config = dict(
    n_head=2,
    head_dim=64,
    activation='gelu',
    positions='rope',
    qk_norm=True,
    bias='none',
    init_std_up=0.0405,
    init_std_down=0.0,
    lr_head=0.00709,
    schedule='wsd',
    decay_fraction=0.613,
    final_lr_fraction=0.0,
    train_tokens=93480000,
)
Each number is 128 + 32 x the weight over the matrix's rms, rounded and kept within 0 to 255. Layers, rows and columns count from 0.

# layer 3 attention query, 128x128, rms 0.216, rows 0-34,64-98, columns 0-63
[[102 120 133  82 131 189 141  87 151 202 126 105 112 174 182 140 129  43 139  97 162 110 185 127 139 155 138 187 119 100  29 146 136 149 168 108 144 131  66 183 107 141 194 120 187 156  93 117 105 134 110 134 153  81 137 136 119 208 133 113  60  63  99 111]
 [119 109 139 147 162 121  97 182 132 113 138 118 182  98  80 114 124 202  88 133  95  79  28 106 129 139 131 133 179 146 137 120 141 136 126 146 124 164 110 129 142  84 104 158  91 168 161 124 119 104 109 118 134 193 106 143 132 123 109 139  62 179 157 101]
 [131 137 118  94 146 126 138 181 117 147 134  95 167 107 163 134 134 123 137 133 142 139 157 111 119 176 145 129 142 159 157 137 106 155 158  47 119 106 102 137 126 154 186 160 119 104 114 128  31 155 161 138 131 114 144 123  83 143 155  87 116 132 104 165]
 [141 153 120  98 150 123 107 125 142 125  78  99 123 157 114 133 144 154 140 165 114 165 151 113 117  94 121 125  82 151 108 179 156 144 158 166 152 129 169 144 153 120  96 179 133 117 114 157 139 121 143 145  88 107 148  81 120 131 107 138 173 122 115 136]
 [112 114  82 152 139 136 120 119 159 138 140 111  91 138 189  64 113 109  96 171 148 128  99 107 152 140 115 152 183  85 122 137  91 132 133  86 132 152 101 104 109 112 146  75 143 140 175  81 100 113  87 100 137 176 119 176 152 122 131  84 107 119 146 171]
 [133 123 111 111 114 130  77  77 138 122 159 107 191 147 159 135 132 112 107 130 167  96 142  68 102 175  99 125 204 126  70  98 147 118 122 172 115 140 127 153 174  96 157 111 126 149 133 116  97 111  98 142 142 151 118 120  91 108 166 163 133 163 123 136]
 [ 87 122 197 106 151 132  99  88 144  92 155 135 140 109 174 141 148 162 157 142 163 205 114 137 112 145 126 191 158 173 159  68 129 169 151 131 147 135 128  57 166  96 105 116 127 102 116  87 131 173 143  78 113 159 158  94  87 141 162 121  99 115 148 133]
 [134 117 123 102  97  89 105  83  96 149 125 126 140 157 162  84  64 185  84  87 100 125  70 116 124 143 127 109 135 119 138 113 100 131  62 164 115 186 150 122 150  90 153 156 127 121 135 137 172 188  94  83 170 128 117 124 137 144  93 196  70 103 111  73]
 [116 196 181 122 125 117 121 145 119 123 157  90 143 132 119 106 136 135 173 111 157 109  74 106 138 148 162 164 148 132 147 136 104 186  94 132 128 198  99 114 142  66 169  74 119 155 118  87 122  59 123 200 135 143 158 147  96 154 134 124 114 130 152 146]
 [ 78  91  97 118 149 118  98 119 152 174  90 167 103  92 121 152  97 141 164  88 107 176 112 172 113 108 132 112  87 120 177  90 127 111 144 112 151  88 191 134  60 181 110 168 161 153 167 121 150 155 142 130 126 163 143 109 151 129 127  97 129  78 104  95]
 [148 137 122 127  83 145 101 150 119 162 118 142 140 129 117 101 107 120 112 128 114 106  86 152 133 105 110 127 156  83 177 103 122 123 105 139 196  94 149 107  98 109 115 138 165 156  84 132 126 104 135 150 129 103 125  80  92 144 120 136  79 118 147 134]
 [181 146 169 102 132 125 181 147  97 109 116  95  95 177 102 148 129 158  89 145 174 117 127 141 118 118 127 130 113  99  69 151 209  93 198 191 130 171 132 110 183  74 118 207 144 116 107 123 136 188 107 130 165 104 149 131  92 123 176 170 127 106 105 145]
 [177 113 160 166 131 143  94 154 136 114  75 132 100  72 146 122  92 129 158 110 105 114 121  72  97 157 110 144  95 129 158 108 161 152 143  87 119 110 104 110 147 107 116  93 137 103 160  95 146 183 176 128 111 108 114 151 111 115 133 114 116 136  92 119]
 [168 123  77 122  87 143  96 148 147 105 134 156 134  89 126 131 127 149 106 149 116 130 136 126 151 166 141 156 119 164 113 157  97 132 107  46 133 121 107 117 111 114  58 125 151 134 133 113 116 152 103 130 106 155 113 154 145 144 102 153  57 151 157 111]
 [110 173  78  79  91  67  94 101  88 143 105  77 154 176 209 197 105 145 133 145 112 152 177 126  70 136 115  96 175 150  82 126 118 142 140 171 104 138 171 102 133 159 174 149 101 160  92 109 174  72 158 137 106 186 133  90 158 128 106 124 123  88 144  83]
 [147 178 153 119 174  94  75  84 168 139  60 112 190  59 148 116  79 163 128  59  96 139 168 188 112  95 123  96  99  91 160 100 131 143 143 135 141 199 176 142 120 137 134 186 141 164 107 126 103  99 145 147 138 126  65 158 129  76 150 108 100 133 105  77]
 [119 144 124 178 113 143 171 104 179 121 103 121 136 134  84 151 105 105 101 144 126 129 100 104  78 173  99 121 165 151 118 142  74 126 101 125 138 187 155 130 132 162  49 139 106 151 165 177 128 129 102 190  63 121 136 177 177 181  29 151  96 150 176 106]
 [ 72 133 156 150 184 162 127 168 121  79 205 106  89  98 152 118 111 190 114 108 117 105  48 118 119  68 131 116  53 125 111  76 110 182 113 115  95 119 103 132 119 144  96  48 137 175  98 114 103  71 161 160  91 153 140 115 136 135 105 170 171  81 181 158]
 [133  80 109 136 141 102 172  76 158 142  90 151 149 129 130  64 149 165 135 181 156 122 204 127  94 153 109 121 127 135 179  92 105 137  84  91 131 105 133 137 184 162 126 143 135 116 176 142  53 141 152 149 145 172 148 194  85 155  77 167 178 110  85 121]
 [177 208 167  97 147 124  87  74 138 157 141 132 119 122 143 192 161  82 122 104 176  93 163  99  65 159 173  81 104 149 177 105 115 160 130 110 122 131 170  98 112  92 138  99 138 117  80 112 125 118  67 105  86 103 119 111 188 134 151 166 210 103 163 106]
 [128 167 125 211 129  91 170 137 141 121 141 126 155 154  62  96 142 128 174 224 129  94 136 125 119 121 137  97 177 147 138 143 119 113 195  68 158  73 113 120 165 125  75 156  66 154 118 128  27  60 116  86  97  83 147 154 124 211 161 132 121 118  85 112]
 [186 158 135 129 135 130 142 115 108  81 138 122 117 139 152 125 106 148 173 195 119 121  98  49 124 110 130 141 147 114 113  98 142  94 107 108 153 129 124 105 118 109 103  69 135  99 101 130 104 117 150 106 146 145 132 166  96 132 156 232 167 122  95 101]
 [ 97 102 144 112  84 114 149 154 105 106 157 104  84  54  90  57 171 115 176 133  99 112 100 112 130 141 162 138 112  93  79  60  98 179  93 133 165  71 102 105  70 130 138  73 102 113  84  55 112 127 167 151 133 152 159  90 131 113 140 161 132 129  97 151]
 [ 96 178  32  83 131 150 132 169 110 170 165 142 101 113 102 104 109  91  87  74  89 123 154 129 158 166 121 118 165 117 124  93 124  97 121 171 155 155 106  90 174 111 152 127  81 165 100 129  98 123 105 133  46  88 113 153 122 121  88  85  78 145 149 128]
 [126 153 109 188 103 127 158 165 181 135 120 163 132 112  93 105 109 114 177 181  89 136  98 154 103  90 129 119 143 148 112  65 138 103 156  67  98  14  92 137  99 165 120 180 106 123 155 105 126  74 142 142  77 152 125 102 136 121 144  73 121 137  80 146]
 [164  58  92 150 194  90 112 143 117 104 172 137 168 203  96 119 152 112 103 168  97  89 162 160 150 155 144 128 104 142  54 229 185 112 174 161 187  97 149 125 119 130  92 159 136 142 105 152  91  65  95 136  78 104  62 133 200 152 160  83  97  49 120 148]
 [158 196 117 157 113 130  88 148 132 171 102  84 164 136 123 185 124 102 146 152 213 137 125  64  74 126 105 133 144 164 139 111 150 161 122 138  86 134 136 132 120  86 167 160 152 138 163 139 155  63 113 144  96 121 208 149 105 145 127 112 137 122 140 114]
 [111 173 163 121  95 132 127 157 141 150 140 142 202 146 185 150 140 130 131 159 125 139  84  96 152 149 117 104 193 152 120 133 163 163  67 205 135 130 127 136 189 179 133 127 146 111 117 140 132  96 109 137 121 114 132  93 136 110 139  97 144  92 154 161]
 [140 106 125 145 127 169 105 177 162 157  83 141 190 155  96  93 130 169 105 107 120 131 116 122 103 141 171 144 158 175 125 165 152 140 123  23  98 139 160  99 165 151  96 134 123 182 146 102 150 106  77 145 157 147  95 151  82 110  69 131 135 181 169 108]
 [111 163 170  36  82 120 153 166 178 152 113 133 119 160  79 118 137 118 129 144 123 121 124 168 127 113 139 160 193 113 130 183 170 151  99 118 127 133 126 133 173 151 184 148 108 144 139 127  69 100 167 146 144 120 127 125 134 127  83 105  97  76  71 150]
 [ 94 123  79  78 201 156 143  99 163 124 124 185 134 110 115 162 102 126 112 116  52 121 124 151  99 173 127 177 100 137 129 169 133 118 136  76 134 161 115 134 113 153 161 135 114 152 158 141  97 161 113 116 137 125  23 112 131 179 116 134 102  53  94 105]
 [110  97 142 137 114 145  96  79 136 158  91 166 121 122 115 139 117 148 149  88 161 113 179 168 153  96 148  77  92 174 165 122 125 119 164 104 167 127 142 116 155 110 157 132 127 133 144 106 103 172 117 157  82 125 105 130 155 135  96 115  50 165  64  94]
 [106 164 145 127 131 104 138 156 105 133 166 114 151 127  71 129 108 140 170  64 132 159 132 112 131  87 169 143 141 143 155 116 125  95 117 137 108  61 118  97 149 122 121 146 127  96 161  96 159  72 107 158 135 114 145 147 112  67 135 116 106 154 121 129]
 [103  70 103 133 102 164 144  98 124  90 155  97 157 115 113 135  84 139  96 145 163 102 139 143 139  97 102 136 115 106 139 136 147 143 123 142 121 199 124 151 110 108 158 108 138 133 131 159  48 163 119 138 172 100 117 110  89 159 110 165 121 130 103 118]
 [123 106 140 100  74 175 133  88 112 136  84 118 115 180 161 131 142  87 140 109 126 136 159 183 126 129  96  70 162  89 100 167 166 195 124 143  82 127  92 109 153 130 128 102 140  64  80  85 177 153 121  66 161 141 117 101  88 135 212 115 154 106 108  73]
 [ 86 122 191 114 107 175 163  69  94 127 104 182 159 132  88  91 144 121 174 179 122  99 154 167 155 102 127  81 150 130 175 108 118 114 129 109  72  81 114 142 154 122 107 157  83 116 155 116 100 109 128 151 165 132 161 131  81 117 136 121 164 172 122 139]
 [154 140 109 133 150 119 114 163 140 130 139 136 123 114 135 142 142 144  87  92 102 139 145 116 122 156 114 151 115 134 119 133 151 125 150 137 147 138 130 124 141 126 152 127 181 131 109 126 163 123 121 133 108 144 111  89 143 150 129 146  77  99 131 100]
 [152 141 142 147 133 108 131 114 128 157 104 110 152 138 114  90 135  94 153 133  78 141 103 125 103 158 153  95 147 157 108  99 134 129 136  81 109 170 127 144 126 144 101 103 126 105 127 143 138 100 120 142 116 124 102  86 132 145 149 142 150 114 136 143]
 [159 139 128 142 125 125 157 112  75 107 141 134 119 132 154 103 102  77 142 101 134  67  99 134  93 163 158 116 121 176  92 141 119  94  95  92 178 126 130 102 141  76 101 134 131 139 183 128 125 148 157 154 172 180 135 149 125 143 119 106 138 151 157 140]
 [ 57 148 110 118 128 127 159 117 148 124 114  73 166 143 143 158 154 187 125 125 139 154 133 195 214 160 141 137 109 117 130 103 133 136 120 177  58 150 144 122 148 144 113 140 124 110 120 137 104 123 152 102 135 111 148 100 135 163 156 161 144 134 152 119]
 [119 133 123  89 150 138 136 154 131 124 115 154 156 165 120 126 122 166 167  86  96 121 138 176 160 205 123  66 139 135 145 138 111 121 127  76  98 138 140 113 170 102  71 117 139 113 152 128  97 123 133 132 177 170 104 116 123 153 111 123 156 174 116 173]
 [188  88 111 147 148 140  77 190 133 111 109 150  83  97 161 100 179 110 144  90 156  90 119 130 165 102 151 121 224 168 197 172 132 116 113 103 137 135  92 114  99  98 114 146 125 116 175 160 123 139 104  82 177 105 134 110 182 142 124 128  89 161 137 128]
 [110  84 139 167 177 126 156 166 172 130 119 141 110  92  96 139 196 132 140  89 109 112 132  63 112 131 165 149 125 114 131  88 149 158 145 145 168 131 103 143 168  29 158 137 131 131 136 127 114 115 106 100 111 112 117 125 135 148 123 206  84 129 154 127]
 [118 167 135 114 121 114 142 114  46 173 158 100 151 190 143 129 120 111 126 117  95 116 151 143  91 154 143 117 100 115 150 122  97 122 123 135 124 116  91 129 137 122 185 131 156 139 136 145 104 170 152 191 135 152 108 107 119 146  98 159  96 113  93 173]
 [183 139 103 171 161  77 149 146 105  94  92 120  81 135 141 154 123 184  90 134 125  84 122 104 106  32 172 140 151 127 189 170 145 140 154 131 131 121 106 110 131  75 147 184 157 149 118 127 121  92 147 123  87 105 126 136 113 133 118 147 101 116 121  51]
 [108 141 140 160 142 129 126  43 131 134 116 115 183  45 144 247 164 132 214 149 120 140 151  71 184 135 104 102 117 164 114 102 150 135 146 118 122 106 152 158 159 108 151 115 165 141  84 127 150 121  87 164 101 138 146 144 177  81  95 125  80 123  93  89]
 [176 135 138  89 174 130 132  83 102 116  99 173 144 105 162  89 105 115 151 157 155 189 124 127 146 147 145 146  89 200 161 153 167 107  90 154 156 185 159 145 154 131 196 165 156  85 208 135 115 134 149 167 165 110 109 157  95  80 114 106 213 152 120  89]
 [172 154 142 101 140 135 137 159 152 180 105 142 151 127 105 177 112  61 131 157 167 131 149 169 106 165  93 178  73 128 103 140 148 186 161 142 116  49 115 103  89 153 127 126 150 112 135 132 125 107 100 119 165 175  96 154  84 153 153 134 161 150 119 104]
 [125 104 108 147 165 123 129 188 143  95 148 136  90 134 149 133 199 153 105 123 171 120 117 132  88  73 145 201 165 134 179 162 130 130 128 128 138 114  52 138 110  86 147 104  76 141 122 179 134  71  38  91  80 120 172 102 170 147 164 118 108 101 190  64]
 [143 176 114 131 136 173 108  51 118 162 147 123 109  46 117 135 126 199 171  67 125 165 141 169 134 190 109 149 120 136 143 102  77 123 175 177  88 174 125 163 138 181  74 104 154 104 123 143 128 147  80 109 122 131 105 153 131 147 190 159 157  78  38 112]
 [ 92 141 134 146 176 165 178  79 128  52 169  69 120 159 130 147 188 172 125  97 161 159 184 139 137  87 177 124 124 182  90 208 111  58 151 107 129 116 112 170 107 138 101  66 152 143 117 149 168 145 180 193 119 157 187 140 123  99 121  97 107  80 131 132]
 [ 93 114 115 104  36 162 157  60  99  99  63  58 178 146 137 101 102 136 147 162  48 104 122  94 156 163 110  76  96 132  87 124 103 131 122 116 136 140 171 112 153 124  44  80 150 119 136  57  66 162 158 175  29 130 135 157 160 167  74 121 106 106  96 135]
 [107 178 138 148 116 112 140 122  88 143 138 118 140 135  88 128  93  78  66 117 107 150 134  67  97 133 163 128 177 108  95 129 120  53 160 115 101 120 109 187  96 121  79 140 135  53 151  59  94  88 146 138 110 203 156 135 153 127 148 130  71 110 142  78]
 [166 203 151 165 147 144 113 160 104 180 132 149 157 100 126  80  98  94 150 185 106 108 152 100 138  77 175 140 123  71  86 137 176 121  68  73 101  88 126  98 125 125 159 138 115 109  90 113 150 124 152  95  77 161 107 111  69 104 143 110 189 126  85 144]
 [127 145 138 113 147 106 138 176 158  93 143 113 100 180  78 112 170 131 117 128 113  67 123 124 133  75 122 156 117  90 131 138 131  81 120 115 119 144  52 134  62 156 106 174 157 139 203  96  88 121 133  64 116 192 171 175  97  59 119  98 136 129 137  62]
 [173 166 123 127 164 174 139 209 114  60 159 108 123 107 141  88 105  90 139  76 113 118  68 143 102 141 185 120  64 125 127  92 100  82 123 107 111 142  84 121 121  65 180 120  96 111 176 128 180 125 190 162 107 205 122 126  82  21 175  95 171  92 128  75]
 [ 95 113 128 117  89 215  73  99 104 100  93 120 140 166 145 135 115 135 112 150 131 133 165 151 198 130  88 126 156 164 179  88 121 105  53 146  59 117 128 130 117 102 223 158 141 146 103 135 102 167  71  92 164 120 127 142 130 179  77 133 122 122 172  74]
 [156 174 143 136 142 151  81 169 178 183 149 110 132 137 138 101 112  99 160 141 125 139 139 116 134 104 129 159 169 154 131 167 119 104 155 142 106 108 129 114 133 126 141 173 117 145  50  97 123 128 133 180 111 126 114  80 139  71 151 107 137 126 100 107]
 [125  65 129 108 162 107 174 127 166 117 123 130  93 141 124  96  87 110 140 183 130 110 138 130 134 110  99 138  77 147  87 172  99 126 109  75 113 156 155 139 126 145 134 134 140 133 189 160  96 139  90  84 135  87 139 103  88 122 122  87  99 143 163 192]
 [159 156 155 147 128 132 141 185 140 154  56 114  67 174 115 110 118 101  89 100 131 122 137  99  83 156 147  71  75 184 149  93 141 167 150 143 109 101 156  99 163  49 115 125 156 164 117  77 165 109 157  63 136 158 144 169 141 160 132 104 158 126 166 115]
 [115 197 114 195 104 168 103 146  87 109  54  64 130 144 185 125  79 202  62 114 102 142  95 161  83  56 176 152 187 169 171 116  77 145 138 132 165 149 117 140 116 133 110  90 102 106 180 108 100  95 113 195 108 135 170  84 129 100  76 142 166 112 114  82]
 [157  75 147 143  70 108  67 120  77  85  89 114 177 153 127  74 151 125  78 119 142  97 127 136 141 102 134 179 147 104 196 216  87 161 123 100 132 105 118  86 135  98  62  82  91  89 165 115 166  51 134 159 126 126 134  97 154 149  88 170 104 135 162 119]
 [152 127 160 134 164 180 110 181 127  91 138 134 186 104  75 105 142 142 174 135 115 117 181  91 134 165 137 103 107 119 115 144 144  91 108  83  62 125 175 173 138 107 141 170 185 114 150 109 184 134 170 123 182 106 127 148 130  87 132 131 155 142  89 133]
 [199  79 138 177 103 118  52 166  58 168 255 170 126  72 121  95 135 138 182 117 104 134 109 112 116  77 107  92 120 147 142  87 134 166 155 170 122 134 126 163 140 118  95  97  78 131 128 147  95  99 120 141 142 182 172 113 162  79 188 192 102 112 129 159]
 [ 85 124 128 117 121 160 105 139 148 171  46 155 128 157  85 147 200  78 115 122 173 130 152 146 153 177  88 130 121  71  88 157  70 128 101 148  70 135  54 217  83 160 139  77 120  78 104 125  95 117  32 109 111 118  98 125 131 117 192  88 150  52  92 173]
 [173 144 129 140 129 182 212 149  90 121 120 122  98 164 130 106 104  87 146 114 163 119 181 103 118  82  99  69 173 167 142  81 144 112 173 156  97 136 175 126 159  79  83 150 172 131 111 176 142 146 156 117 107 112 162 175  91 110 116  88 123 189 164 135]
 [211 140 103 134  66 116 113 110 191  91 125 123 171  90 208 119  87 129 103 181 123 214 104  54 115 142 181 210 153 140 134  71 144 123 148  94 151 149 135 112 133 186 127 126  90 148 143 122 185 126 181 108 130 130 102 133 118 153 119 121 163  79 125 125]
 [130 143 118 148 143 108  67 162 155 145 110 126 132 167  99 108 131 152 121 114 113 123 106 140 132 113 148 129 142 103 135 132 141 136 131  99 148  98 139 136 100 135 156 163 114 138 110 120  92 133 119 161 112  97 159 154 139 100  99 140 128 108 121 146]
 [ 94 100 139 114 108 108 160 104 118 128 115 119 159  78 114 116 123 123 138 106 101 155 100 138 141 155 139 108 137 120 144  92  98 114  96 153  98 173 161 122 121 141  99 129 121 118 145 134 139 136 162 132 150 140  87 118  97 133 140 154 162 140 117 141]
 [106 118 127 122 107 142 132 120 107  84 139 119 138 141 139 104 115 108 188 159 149 102 142 163 140 128 121 125 124 141 159 129 116 146 134  97  78 107  98 139 126 119 133 138 112 110 157 101  98 146 142 103 154 165 141 138 106 146 178  86 130 162 138 132]]
# layer 3 attention key, 64x128, rms 0.203, rows 0-34, columns 0-63
[[115 137 144 129 123 122  87 215 153 140 108 178  74  98 132 132  66  36 131 103 133 136 146 140 112 106 145 116 111  68 139 135 190 134 169 133  50 111 102 157 134 143 145 150 173 103 142  97 152 135 175  24  89 110 142 159 179 130 155 113 148 130 131 125]
 [162 108  81  97 136 113 122  72 163 162  95 139 109 162 152 161 141 141 163 187 100 142 132  90 141 146 106 128 110 177 147 116 107 144 119  40 210 140 160  73 135 148  51  83 134 138 131 115 125 157 124 143 142 150  74  89 148 154 122 143 100 111  94 116]
 [129 107 147 174 135 114 115 128 143 135 148 114 134 148 156 135 108 153 128 113 131 157 145 117 163 104  90 156 123 140 167 107 163  90 192 125 150 107 152 106  88 109 140 157 118 132 120 131 132 147 101 163 159 125 141  91 113  87 123 139  89 116 100  63]
 [112 151 154 123 140 170 128 175 128 163 183 127 115 126 118  88 111  85  99 129 133 142 109 112 100 157 134 148 144 113 130 123 142  93 179 164  52  79  84 170 118 143 152 166  84 147  81 115 116 122 133 104 113 103 165 142 145  96 168 109 140 126 139 122]
 [165 129 163 142  90 149 156 163 143 128 148  89 135 100 146 129 160  81 134 100 138 131  78 134 127 124 150 107 141  99  55 190 111 169  90 106 127 127  94 175  96 125 137 149 123 136 102 149 128  84  92  99 136 154 164 156 143 115 100 105 144 163 126 132]
 [141 190 143 149 153  94  99  96 128 116  88  74 125 116 108 112 114 136 125  89 126 115 137 116 105 137 147  84 120 147 145 113  79 147 107 126 128 121 102 133 103  73 201 148 136 104 107 110 124  90 177 139 109 117 163 160  93  71 119 148 142 123 136 142]
 [100 140  94 150  74 126 146  84 118 158 172 108 143 127 120 192 142 104 169 157 142 118 108 133 139 119 159 107 103 143 135 134 135 157 163 148 115 146 147 116 150 118 112  83 158 209 131 121  81  81 131 102 160 165 184 131 176  98  85 131 167 171  92 153]
 [110  99 135 100 177 110 109 114 140 105 142 184 115 164 126 163 123 113 170 167 169  86  82 136 118 103 150 159 171 159 132 131 152 166  91 129  95 127 129 167  81  95 101  98 150 130 152 156 140  93  99  87 153 130 100 104 169 167 123 126 115 135 135 163]
 [116  74 121 101 142 177 114  72 123 104 140 109 114 150 107 164 131 110 131 126 103  60 141 134 108 128 161 154  92  84 168  91 105 155 116 144 199 139 139 127 140 116  93 143 183 144  73 109 193 186 131 113 128 140  79 111  79 103 107 163  93 129 105  97]
 [155 133 112 101 134 145  88 148  94 117 149 146 122 163 151 149 148 190 144 145 107 120 159 100 102 150 167 212 171 105 111 149 173 110  95 144 123 161 165 101 188 129  60  65 100 164 100 148 154 115  63 158 113 142 157  93 127 117 116 115 126 123 156 171]
 [ 75 107 107  82 136 146 127  98 138 108 105 150 134 150 129 111  73 121 145 118 117 103 134 177 180 120 101 140 146 170 114 176  99 141 116 146 152 158  98 128 123 154 141 135 179 150 222 164  76 148 140 170  92 161  61 139 108 143 179 127 143 132 114 150]
 [134 124 167 131 150 145  94 126 130 225 125  85  86  56 125  70 164   0 118  73 115 149 155 149 106 138 127  87 131 115 152 136 152 155 133 125 103 103 142 138 132 178 203  99 102 180 154 125 171 131 143 135 122  72 131 152  87  91 119  70 147 130  93 127]
 [177  91 134  82 117 174 159  88 108 122 136  75 184 148  93 110  99 171 150 114 139 119 120 159 148 178 137  55 132 128 103 132  72 182 149 155 152 157 124 153 143 153  95 160  97 183 101 140 114 131 106 157 104 107 125 138 124  72  62 114 124 163  96 145]
 [ 89  55  70 146 154  78 127  88 171  93  86  93 116 147 125 148 132 112 126 113  49 146 147 138 130 145 156 123  56 132 102 173  60 155 118 117 156 183 166 143 121  95 154  89 116 131 163 148 134 141 137 161 106 195 155 122 102 116 147  96  77 121  99 162]
 [159 136 122 149 152  97 113 107 172 116 117 170  68 118 148 138 127 116 175 143 111  90 190  67 134 127 159 173 127  89 128 133 166  88 166 221 118 152 167 144 169 168 109 107 107 142 143 148 171 146 177  91 108 105 109 123 181  85 169 113 139 159 175 165]
 [178  67 113 125 142 143 116  68 111 147 122 101 132 161 142 177  94 124 182 130 109 171 153 194 128 151 140 123 192 230 188  84  88 100 164 135 139 165 112 122  80 102 119 130 177 122  89 193 121 116 130 159  95 110 108 157  62 163 139 100 153 162 103 107]
 [128 132  93  86 158  88 146  63 187 132 107 155 123 182 119 195 162 132  29 114 184  58 166  77 124 222 109 133 123  91 118 152 122 115 130 188 145 119 102 118  76 170 100 114  72 136 148 131 173 117 148  73 111 122  93 102 121 157 126 110 141 139  95 117]
 [163 153 177 134  86 112  95 156 112 109 169 115 138  78 116  87 149  86 179 163 174  90  46  98  98 141  81 211  87 180  86 110 119  96 103 111 101 147 134 152 140 109 185 136 173  81 132 134  86 166 113 170 108 133 108  89 141  93 103 133 149 143 131 170]
 [149 138 158 165  89  96  78 204 143 100 109 154 194  95 120 160 107  85 110  60 168 191 111 112  81 112 138 133  89 149 217 101 217  86 115 120  85 119 106 133 162 206 112 172 180 115  96 132 168 186 163 109 173  69  83 166 115  53 111 162  89 165 134  61]
 [ 68 180 137 136 119 195 160 140 135  28 156 137 107 171 140 149  73  41 141 158 108 112 199 103  60  56 114 129  89 142 146  85  62 114 119  85 130 153 113 159 103 104 159 101 154 151 129 126 148 101 118 142 109 117 117 132 100 115  82 127  87 127 134 129]
 [121 145 127 105 135 122  73 162  95  95 186 168  85 115 159 120 169 131  65  68 122 139 122 136 124 124 136 156 155 160 129 121 142 129 165 145 107 184 106 116 113  88 123 126 149 118 146 105 149 211 167 135 132 213 109 137  73 112 154 123 130 177 109  90]
 [134  61 120  88 117 125 118  88 159 151 134 125  90 176 146  75 128 150  97  69 150 131 138  74  94 162 119 174  87 140 104 151  87  87 127 137 141 147 160 130  71 196  97 123 160 172 128  81  99 169 136 129  90 121 189 187  70 187 145  90 118 107 135 107]
 [131 120 154  74 107 164 131 124 145  81 126 167  45 195  97 151 114 187 149 132 196 115  97 153 180 108 159 148 139 128 174 128  39 121 168 156  96 143  75 130 150 112 104 142 137 135 102 131 111 118 105 123  83 122 168 192 145 105 188 187 139 206 108 109]
 [156 127 134 141 124 120 101 109 139 137  83 130 125 156 126 120 138 154 178 107 114 110 106  79 150  95 137 127 153 134 110  71 150 152 141  88 139 114 119 138 101 139 143 155 179 122 188 108 120 153  94 122 120 123 127 180  84  77  78 152 108 126 164  99]
 [ 81 157 189 146 120 116 120  84 117 153 185 105 154 110 144 119 127 149 103  83  97 144 152 144 104 155 155 181 186 118 146 134 151 149  58 117 104 146 153  82 121 119 142 120 105 134  98 133 139 110 177 177  93 150  66 155  79 150  84 148 128 133 154 195]
 [105 192  70 158 112  78 128  99 133 170  93  45  79 110 172 125 164 171 119 101  89 133 101  99 159 152 102 101 121 104 151 123 134 116 127  81  71 131  64 160 153 138 129 164  96 105 131 176 114  89 100 204 109 126 113 131  66 200 125 135 108 118 162  85]
 [ 87  32 135 122  87  74 131 151  71 111 107 188 110 177 108  92 166 129 151 100 133 129 114 100 116 130 177 156 135 108 128 160  83 101 145 139 152 186  86 134 110 214  91 121 149  98  85 114 152 128  72  78 181 117 114 107 151 146  88 139 152 162 123 137]
 [133 158 118 144 150 145 159  95 113 128 132 144  77 121  53 125 139 153 118  70 116 108 147  29 123 120 178 127 153 129 145 109 116 152 150 142 122  98 158  89  80 142 103 118 157 159 164 163 105  95 122 111 154  86 139 121 115  93 120 104 138 165 106 122]
 [ 81 168  76 129 129  91 138 118 194  39 169 120  97 120  77 102  84  57 159 159 139  75 158 102 117 153 203 115 162  88  63 160 150 100 162 138 153 164 112 145 146 133 130 106 135 129 107 147 130  85 159 164 179 179 134 124 111 186 148 148  97  83 105  68]
 [150 153 145 182 134 132 202 189 103 166 175 129 156 169 184 137 137 132 158 117 132 121 143 150 110 130 114  70  82 158 143 167 158  96 186 147 116 148 100 140 141 143 157 151 172 128 192  55 148 122 138 120 127 135  95 169 113  59  79 198  93  60 147 143]
 [143 187 201 103 112 111 160 101 169 138 166  85  72 105 127 139 147 131 163 135 133 146 135 106 135 158 131 124 146 113 100 113  92 105 106 109 158  82 107 143 168 175 166  84 174 142 173 155 139  67  74  78 116 122 144  83 124 147  80  81  57 176 129 117]
 [164 151 220 132 119 152 132 153 121 150 170 137  89 147 138 147 144 147 127 156 113 158 138 176 144 141  93 129  77 143  78 178 156 162 163 135  89 131 180 147  83  74 132 129  74  76 146 122 113 119 124 154 163 175 108  77 189  86 172  97  73 118 159  63]
 [111 113 131 134 125 167 119 187 173 156  70 206 120 115 137 140 122 128 163 154 127 102 161 113 100 117 109 192 139 108  75 150 149 155 198 112  58 131 111 152 170 139 120 136 165 105 103 119 123 143 136  83 139 137 126 134 156 171 124 111 149 125 133 110]
 [163 164 122 172 166  86  79 178 112 135 146 144 119 125 143 119 128 100 148  96 115 162 120 103 148 115 132 112 102 145 138 101 149 123 101 124 190 121 160  89 125 103 101 142 121 135 128 127 129 126 103 128 130 148 140 131 121 131 151 114 127 127 140 105]
 [123 128 142 148 127 139 187 196 129 165 112 153 118 115 166 136 116 109  72  76 118 154 131 130  74 154 155  81 157 121 109 133 131 101 185 119  68 103 107 169 122 127 180 158 143 141 106 112 159 109 190 133  82 108 202 203 139  70 101 101 119 125 143 141]]